From a checkpoint of a small transformer trained on Wikipedia.
Size: width 512, 4 heads of 128, 55.1M parameters.
Training: a variant of Adam for these matrices, 1173M tokens, 4475 steps.
Each number is 128 + 32 x the weight over its row's rms, rounded and kept within 0 to 255. Layers, rows and columns count from 0. Numbers have three digits each. The size before them is the row's rms in percent of the matrix's.

# gate: layer 2 MLP gate, 1344x512, rms 0.0277, rows 1330-1343, columns 256-319
# up: layer 2 MLP up, 1344x512, rms 0.0272, rows 1330-1343, columns 256-319
# down: layer 2 MLP down (transposed), 1344x512, rms 0.0264, rows 1330-1343, columns 256-319
gate1330 090:121092089098093071081073165109107090106122170115139099175102097149128059151141147160121142163126129078107116126164125143167121150132147087082165071138133083136131123169066152121129129134158174
up1330 090:137149078099109173149129126111144142149091153134146120131162108144137122136092141095102120117114139085129129120107163068148156124126138143111077144093114136065110078110109095131127169007140119
down1330 096:121107108088099133095101147128129105131083195094126111143090142109119084116120176133132130123118094087190112117082114101185160174092198102000126163173144087141138111161083149130143127097100155
gate1331 098:120152125157147101112094099153077091187147116179124105155193179105148182107094124117146158108047155138139140116159105130155118092112152097095003174093184137117107154113158114097119165121150115
up1331 102:138138072137110159082112124116106097067154151088091114131123138110104062086169123144150078136105170153121138078154119117115170096162160192142142042131066107172174150139130118164084153136089081
down1331 104:139145184119125088126157109103115181103143106152133092108140110124134103082109091149143133135141136116100212100119094108148000130143198110255161098127114135149141112163184131105130141178099105
gate1332 086:138132109120117245082074129157172167110156081083117112126158160055123113176185239147112166107094200122099138183179080101116134074094117127131133081189078150152122153140133143131082160188103110
up1332 089:110133125147081154091059104162196104145089124061111113142155077152099051104104127128083132109154118134074191131068141077147118135158114161144133104138141165152119098101140138143135106114152138
down1332 088:097174100201122148154139118080103131095111227138105169107076123108106085104150114077137159099133052162117128107167153093156126102108120151081104164050135146181146106148156132174147138094159148
gate1333 107:068153113160085145134122114159146203102157115095126101126130097150122150113136164143147066120119162121133132155083130138063108152147082100143154153074128154104095172162069060135118086194075143
up1333 107:111171182136143102120108125136128176134110133084118135123157127187087136094088089095154071118142080170191166153098171153137141187115158065089112131122142159109104127191148139112138092143102133
down1333 101:069171145152107078141154126126074161185115147151122124099123111178066145092102124121153152141088052154113166142148118122140255181137136085000102127090163158134089132141135135102114065138110139
gate1334 105:087193173173157179113193138125072145137089177133193122143147118155191161081160143149106186153123150127182108112150148150126126137125141121091139077160133152174138136089126129102095109183053128
up1334 106:149145098104132106137096102124101154076092196106154176139122130081199103174139065143135162126099170119148146149154153155136118143161090155160122163139162125150063156151129153216172140101127125
down1334 106:135164188137155162096142147119124084148090155132190108171155170116174106126127079162086116177129168110189124133156167137115173170192094087114133108194109104098152174109125122114143153145097134
gate1335 108:167138167104160137112104095112110111065119119044140095151131134159079146146161156171110105149126129140092092185181172067135082173085095058140119134113104104147156104162072162075143094119101097
up1335 107:189137153095114057116118114061137168088100151045150158194140147120120142129111136142118041141188131149074109104090148121120126161060147060123094155145112141128105177160130200156111096150123123
down1335 111:164163134077139063093084147116089121085107108091080171142167145180108136076164101086152111117085127119075109153094153083109255124079118088111165136123157119108124118150141179163103104183108141
gate1336 092:144101136119150061156136107148184141143191144098130140105124164125083125125111137128119089063167078138073161168111103116115145124115136190118153125112139167138195112141122116107167107120187136
up1336 096:104142116080161090075077159096070163125121146085105151082135077113136169124141102116061117122161161139097145113162117132138129115132129145134182114144144120193148170146125127168074115119101202
down1336 093:084111184194109150107145145096180097072126141127144111125128135138131142101111105169163051185123132129197127119096138129177078181098113099200118126082131076117090078101086141129120142140150124
gate1337 131:102123195132076099114114122127127127140155084144119045120059085108150137127102056166131056141124078101138116126116167128093116127118139140114127095131162149195095083168181142154167107086139143
up1337 133:177101097123160148148114105131126113201117097059090183094146133166071089134183080076119199148146118099111148085173104135112157143138096129126183044104119143127143121160122085145124146129160209
down1337 115:176142112130117140134117141111117144129093140150108171091148169154116135090146138079104138126110131136070146114097040143150194185111082123170107151178087133128180149146084078153112111108142088
gate1338 100:146112153160137055174157146103111169123177152142127159129079109141078112071158066097155104116168072173061088145108142147150114134151129145098162119150128149119112074118083151147120101100129168
up1338 101:076113097078148125180175097114148144093162146105136160175109118094152128162101155120141128097057126150124099072164092134103135147130113165124119114142155109143106133113132117110149131120156098
down1338 104:192085111144072112099126104155132120152106034149149170116110153118103147144171127124146121155167105104166120186103166162120085123109124106148134141127130103161148195126184113124122137152092110
gate1339 124:129166107112129123102116121106096132096075087134148113078209071212192157131134104106183078106102091130167125097110165179135122091084156062133122166141098152154136128152140108173089160087110129
up1339 125:103113153127127121160106125130090161134105134120067132158140149096098090100139130086174155141148079146132131109168126107095134134183196152093146082117150120083146124086118137067217105141133139
down1339 123:115084096134136187102109107126099133143118134082109143146087136063061110067142073131081151146125131131089109158120119093128089155146086165215143099155130109114149127075165089093152080119137140
gate1340 127:129124096111118113091078109097125160130121100122133112078082134122146127096166094135104143075139166120106115115132145127127044149099099120148043128122136094118123131117068108142105110113113132
up1340 127:164173120108132140091065151104149163149109122174088087104072145111141111078112024138119100050120119139065127131156152110103108171154162087105050083105120127085098132122107129105135148097099097
down1340 125:134162103095156126101038143152141121128101118138091121133099149135141141097126113107088134090138117130089138155144161133136255151131150114000081123080125083086065135153150125156116102133119106
gate1341 105:145108191113115194106096108115145158112116105112115104133173119172147085165140116133163085105082116113141137149087165135150115150081146137174181088153093102151148170201136164136175108163120124
up1341 104:164112130148122096085125142104149204150195117177107143141180203100119181106140122129151139092080164127154096069150085091145101098176124148138189119115156127123185104103105193159160165112154173
down1341 108:133116185107137137111153106077164139118150109150127149159174139083108148180144140158105097090116136151142107104111093125137000097196128128149191086112144108091134088115099165162188138102142144
gate1342 084:157091168138072140100073063132164142174103127118136147139146108156164137147138128127146130110095119095121068089153190123118122135108106172103046193127117119102104107127134196126145095104120101
up1342 082:118133131140164211114086198141124130160115147101079092109102090128092096140162216101117154154081160169145114086128130181134113103173110113147131079124113133092102152133115106152122153136114069
down1342 092:170155144114126186067087153102113138162153101118076077134126059078111137148149155150134131149078119172122110143129125178135187108167112116040107111111150138114138128140121075144119181130157062
gate1343 084:117155120119124083090112183163139142088110111162132193175115201095144160138106093111090118131083149125118124058154177090130116094079154120161161125160133131230076164156136158108122107114176137
up1343 085:177142104134120098113087166101119087125142140215124143136109108092144057099115141179152145123129082169112168139129109141130122146126016116153157089102099100159115153110122089089098089108169107
down1343 090:157135101168074136091167136118122132126091072097156157156160145103137067123146128126116169083112087162147143107106151112112000069134091132189089139086116088117158113131141100131125137142142142